python train.py --num_attention_heads=2 --intermediate_size=704 --vocab_size=5291 --hidden_act="swiglu" --positions="learned+rope" --rope_theta=10800.0 --attn_scale=0.0884 --init="normal" --lr_mult_qkv=0.4 --beta2=0.99 --train_tokens=561900000
Each number is 500 + 50 x the weight over the matrix's rms, rounded and kept within 0 to 999. Layers, rows and columns count from 0. Numbers have three digits each.

# down: layer 5 MLP down (transposed), 704x256, rms 0.0739, rows 448-503, columns 96-127
# gate: layer 5 MLP gate, 704x256, rms 0.0786, rows 449-504, columns 96-127
# up: layer 5 MLP up, 704x256, rms 0.0745, rows 449-504, columns 96-127
down448:508474485432479508548516421425579567546514498492392433488475434505506478489449592495456477455514
gate449:491517518482476556399496395478512504555564496514517570454498412428506577547470499503548393649495
up449:536541535453619565547450485590485473555478482504460418555449486431429414585575489593511511406530
down449:474464552441528531489529453427433516545476439589435623501528547594419430521492563463451405498469
gate450:429472486627540390493474430450488443488378593468598464513593482586453533546467511566509519541481
up450:451527447400507517569435531526511515583444537485499499545476507414446390584499566562540549410504
down450:508576496614579554474555495536560459542530516439607525594527423536399556535497490540539515441541
gate451:568526525468422559491604548522478591542478596427418558509425468530543471487523474533553468593585
up451:576483518469473526488540463529439446495542581414531483371504528410571483539541572585572584437518
down451:528497507525444437470559500583453495494520549424509439452464487435532503478522451500508561538575
gate452:454481442517442475527498513540422422448414567460532636494555424465503622546467472614584462462411
up452:417421545607429550532484544485426537544546595518500572418519522472491499486528508531551556496547
down452:537498498434499546495586469499510453477520576478489457465486485486512493568502523483493520499481
gate453:504503449470575482509571525439522545504485512508500468361409557521598511600515488527504476562482
up453:478510502526372560452518533446486514557466501509497517477426502504475485522496404493595531584520
down453:531513498491541444535530580588477452473512482456525452428389555444527497555417507466554501573524
gate454:482596600478518489457442475552508468472515577483481673565487512442489481520519478495550356609491
up454:472431498426561425512505567459464621525465483484514573508410490412449507393403542451493409498543
down454:443518522495433518515502536431609572565500523485548467440461454495532487467504457508471398493629
gate455:472513541475528530523517532515483519534542586534545526497393436396492506502486506615417499619434
up455:482439564476440558412536498485562499465490468530490474443429491470566394504509538415479489578547
down455:449373501475517568438542494427571498543485484371426427413486525458551541513461446611440452520397
gate456:487505474526490530501414587504516501510532566509541538497465468601564447510474410480438518494517
up456:486565440493512514543471560590481582422416531511535476447466434501510545536358516527519468510502
down456:513417523511463518448493399462592499552577531446476607474501518483494526500465455430462485579535
gate457:481478470499492596497513499381495506431500564520535585492464397463445509605483486526583531481498
up457:481515577493458466460432477610509526473485519505416582421500492406521539541412496477514453456481
down457:382393489534483608569532508400545540480593498512548530553434421477403419461488525496517600507531
gate458:503492490496447553442539522500498526450571450502472511471503581539455521518487450522396574554529
up458:437529455467471541410554550535501508531438411525474511490468462504444493525486434450452498584544
down458:560533499482555453517451536571501511496592650508415450557528535456511524501541480474482508499510
gate459:491429496563572572461464540510426510409556498451503459455521529504440564508569552419594488510494
up459:485440498531502524454497468474563528555469478613517517395461562506442509493502487544501537532473
down459:496608476496448572463453432527511515555407455566316597541479469462522426547610429488449530480438
gate460:474477412519468454474482496521497595539450525568462539494464544463436446445461569563572512543442
up460:526538560523463579448547476541503568524481423552544500452616460527468410457464488559512524545460
down460:435521535512459585475485504469520534504605495516534437428526413442566484392435557427527489582492
gate461:578440561426540515492574576454551485554520520501512468506481519415559421470430535529504495567532
up461:513428574514476415509571612544500464529569508538531573477495512568569452488473487522502483412482
down461:441486477450504555492549454490484454503596469497537473425450489455472526476471436468491516448384
gate462:453458428533532508436464468469393435595439472445517481523480549592511472503437510473584468412457
up462:458502393567492485449529513481498493486581551462478467589547435554405525473479601491562479478560
down462:477605480502569465485448478486534528522591463546485476529443550540541479474529522469545537440493
gate463:438414505465535516526524487417474542529379477487533563516530418571505485583491508520544496508504
up463:485455484526415549426528479363456438545533535440523554451564530589535501463504518489597462432495
down463:460511505535539535530512506507519507510519488535490451423518532481449507498443552553526514537524
gate464:496472512472563499577452474457470491480516481563586476465503560497528471564462479588509459510529
up464:436439486552490594473504484614483551449538473561444504558496505507458514597521499521535486478488
down464:459562587527507462531433468474526411425606559469560531459541497447558547463560527547563484514499
gate465:546509566570422433447455571450474465466558495525539602514507516542394467506511534453466403567606
up465:489463426541553514446581468462458511391413481490573644493473441443437519534512527524608524419542
down465:549410433564517493548483477465479510567468610520565549444485554468585556429476598519497522508517
gate466:545474496490505466414462529476420483534554447476499493542497429500481492604454496500418491524532
up466:612452481456519475441443492414494596468543450494601555489534513452497536505553428423460443597478
down466:482488483520440459569623548502394471542465516345494503381614599485525460480520565551678397553545
gate467:533507504522453473538524429576448565502575444474493462430443489537515439470499507515520516471507
up467:507678541524425582517585395477584513541552488428491454485521463521522534537505455455570508457464
down467:528529525516561517503454467465548577526461567473389469544519519554612501450524492395613506521493
gate468:483515516593546552456556577443463397535428589551511447488444503552379590579358466458520510595579
up468:513487498476553508491494507487490525472516500497474452454479549504488574488466533525464432500481
down468:471576439453518402460581496545490571511486421560492448443427561495489460485582479534524541482575
gate469:448505503532417574466521501556544520565520564440477527560513464518542392552492502459539459527435
up469:555550570534539511550437495536580540437497495508388556507535513415533557462547473489459485484487
down469:599598568482595435495501445482503439542469494620617419473511472422525538550553493445547550545509
gate470:479572523591426593486577478521509410544517539606515473441492545551437440506506547494524440548474
up470:459567481529494442530559435517533601577508470456523451533490416494539429463440489557458520631416
down470:494453478460578494487452483474601608596516471523552354550518460442519445443393507502470487547500
gate471:460478373615538491484541514446435546573509542376498516477558485455449479479493588502502521521439
up471:436501491456525549573564485508448663452522543479509560506431458460505544532448542602576469566412
down471:516578522485550497485594451530590572437542393452505515520502519428593490581516517572538478459522
gate472:370431472454519483484528537424511496538470643469487499420574493556484472552477467557570420597431
up472:543472448498467555464499570465411485458560484486510415499489542585533439462488578500552492527475
down472:295441476398503585427524483424518522448466472525551452531511461429487441512441480468563559594412
gate473:557485583446539493576498637465533526533487470475522465534473545487493463518475580489485481522402
up473:520624457505471549449392487452529466555571489501457542470543388551413461510520515487526520494486
down473:462546524532504528530607565576483486431545541408622498539571578519472449507488442491463467455482
gate474:505429513485574504635448543448447550426502461554536501416499482564514516433527520544434519503384
up474:540663560474511529517508500511431522601450386504479437521302529433610527518607510471470502535516
down474:441453477388452510512464459434517499332518511478578452490538542558507474549402447493601558566486
gate475:448450469595524504628504535603420481495503547477444509519496515452471467483383576469551326464501
up475:413480458544599489536432495545513426460558426443499500488591557412533624498519497449455454545603
down475:436513571500557466454488458526491486529520488491675459479538641414485537458537541479436465526563
gate476:466503536452493450562530465469464490513460467415527520531538415418523454459492588458482510506470
up476:448481479497426479516491488538458474504526506476542484513510550552466511469437540451560427567548
down476:510497561481527530416554501495464462529495512528490641560504432504442478510434473527530522470474
gate477:493452517461473570516460522460477531448457484493566491547476440447538504445394573474519397436422
up477:550542480478474541514534564412566547489511494529493448443465584572535567506492461477588465437572
down477:488465606490552484494534507582494434527520520509478483488458538576476577543525491478511498539534
gate478:485521504477414517507610551486455556556500452491456556495497506515451615488452418591480448570473
up478:525437512513550506466499504519463550468552500474519570544538462548463518473486464415546536580606
down478:454499636429540452548518477541491563547544446483531508570514470519420482512515457473456451592598
gate479:530444566506473519486500566549483462472477492459467547485390479522519441475394525437474475442473
up479:462523553525540527598547457451465466602453522529580462543475526524488421556453508525488607432465
down479:516515502461429508482441512497506507559487503499368561498497491519484526452592464467524475454416
gate480:461474545568526577329528508600499530480557482441576525548463501538364515563506529526469545489561
up480:470475410510558543510460529475464443622464542538378432415495538514502515537536499497529429531546
down480:490428467550386536430484461478492556491461480525690431501395480370535481550584514514428513448487
gate481:448480514453497565516532537529533517544522464582478517425498555415490490548469500652481502504399
up481:595514483469542689428531515483488493495521500487484460438539420604551489468550487525521494551578
down481:482501520552403405548483615475546439537471556519638562548535540425570508500423511417448405510409
gate482:452549480499500474560500573508417458429399566462482422550395561527507480509458518451565483518404
up482:441514555458397511506479472457506555578478452541539442525547541445450462581526519534408431550579
down482:511483490495520493566513586466519498440493512559558498491460400523452505481479429513497516427526
gate483:490469499558422442502418501422482433487559558531469513420511561487452533514504567538445531486499
up483:555530484514585562532453462462489485502511513587485534424519485424553474513529524422570530576540
down483:462525609517474511495481463512561538470556538481687483470538488492525507536520509493441506450488
gate484:488555551556576478479473513430500568507527524466543533460463490528485521456520523464475423529424
up484:591469502518536510512444458462531537470496594524491570512403480518483461514433543457509481506453
down484:518475518466438575451598494518258501446456498535562511455479514542529488545420512495469488645576
gate485:559400526554415489501535535521511503533484496532556410491598503555510423569385515418535446554487
up485:455463488480453490550482550474393503520494485510516423488542464448467510479515551476516437435415
down485:521598476429479427513511468448449411558604539565507485510490512588485487532565473593509429534478
gate486:551554623472465516475478570558439538513522537427384434510463400505527482560595525405464480563446
up486:441471507477585530537520601409466469417460429499464565435472523534439522444507453456492477426424
down486:494444526569489534496517493494537444484568514488522505461465469448561524458527535474424571518420
gate487:473571429486456443540505563471392496507449527480532526533433449542476438425427436511521492479482
up487:485458566553449500418502478509509484524498488584446514531590478493490538546515514518567523475479
down487:531480489490502418456437551541454558510454476474385509595526526528437487464433440476464541488499
gate488:525541446545591524486505573529553480515521562544450547393501463478428444474486517600555407520549
up488:432460493486525570506542478565513428500471510428493478560406510587560507498475531573540489471422
down488:480446493550470479496588518569530449504445558374383476426448506513585486556554501484489434493470
gate489:498422470534488558443425558523418494475533550490486474502489418495492510450526556478550517479527
up489:566541476460393496478554502420505507560577550472505546509450572527397529565558399552519513520457
down489:534530420460493486527515472452458503486531589535543526537425536521426445522575432461506495538505
gate490:534595523486469577460622597502478510557511529466455492451374483470547470392506542465439497498380
up490:452528387418492477478542525541526486556449461428531495503393530367531566442435468423550525457477
down490:498487525420482478497483469549400589511444474453324487566609548494516474544468509458520553525487
gate491:486556407441487575432402520561563478400561509466522458474432445494557608433494450504521440486520
up491:513545600481458519549530457426528464500470478518534630470422466476530502512427501591512558549482
down491:510453441481516396481478522470334584554550551607499494454503501480443482537513435502409454486526
gate492:585620526471452526501412466468503480589529490471526507547515468415544527520528426548532480492449
up492:448548473423536549486457434618378459418513479419480565453510532464464540552548511414486541440447
down492:517569524493497536456479431581442465382495456567509565474544463483479480518522500529578602469472
gate493:509489461475515500502498507580548488521538466547515385569544361448579451525510432443558477486512
up493:525478585594483493477452579439439478565533405500595439499428464564427426536460487528472459422505
down493:489476495454413610559494544588592487461480631533503519512495428489530572443509473444564611469426
gate494:445442456423489424437529511490464493534510515481540550473439505481388423498430564477475447464478
up494:539510458508466353462432538495454380550521545508506446531478568540505457456511453569507500486511
down494:473586476466587390467518493424470466526497551531500545517498486413489528539471526534534529546456
gate495:523551524538557496547479515525486491455520578452442545508513532487479477546427579523528449451516
up495:499509480490506434491424475540469472462560459438505463532449484485452548459420473462495574493546
down495:483528526446422534514558442493430545534484514544482477491563515548450470421561514490483551550447
gate496:516493549448577519536484551512541464466472496612531522514447530586513490552505425558611477458506
up496:575532592498474592594455422527525532459536589434510536418528485413560559552561460478470490552533
down496:514460453525504527559519525539504489555506542606461533538471556521378539515600505505476523491527
gate497:504499506392550505582375415469467450498534618606536460550497509476475478517475627446593502463521
up497:460498532393466564483439587398545490460454470482417464489489535492501410547558537467492510489490
down497:545464446546458495539481452534584452605448457378604500467468462526519486586496538552539575539509
gate498:548545562437490531540526475557435610542424651518493443518413570490545501512483515529542500500548
up498:424451457505464581585535527420506477448442483465437423489422489559401568570567461452469556534508
down498:552440468499513484489453433507529425562529485501502535500517513491434561388473456439468525455529
gate499:508484563510491488550481453538441474566467551394524475415514504494581534565456500439491455469470
up499:600562530456416449506549457491470473461489503444454578548446433468523476489564519426466556514554
down499:532437455523509529467502427566378575520452482569377483557537491495481373429517478546482435444612
gate500:508499520549571453538487502500432519433402629504575469477425434545457455504419497527550372465522
up500:520473470430463499505511474548540531516492512527553379483475487425505506540536398494465425526514
down500:500482486428434510467412554462543554532500464454405467466489567456518546465512525556465461508445
gate501:537451513513443469483502448538455502482481540556545576509448595506523496559444586496465426512518
up501:594534489463469455492476424532442483405519433495528438465441526504458607550484581618502540492495
down501:549349527478438515512512486529573513560462536420524498618534611407514497551509451553532537530547
gate502:486546453546557434459523445543543542539511586486440511517508438518421468470509602504514461487593
up502:502391547517564424418468457473438526556509496477561487565470531585629518498528535604438540473603
down502:544537543483557546515539532416480451489544454530400429650507527429513560521544413595605505464440
gate503:451464411635504500467560485413479532494460526479445557432544458515454435442475511473502476560469
up503:589498490436444459501540584541458483464542526507562482403476432502563505458496555485461546423490
down503:420418552494430575540555427477548548381592496500471498531563463525432570591421478499439409571435
gate504:439557533461425532482514456508531480534480548476467524457503379507540463544568501467507480482438
up504:504544476455561498466475495485536535556482480490506494485502509481475517387464510468482511535501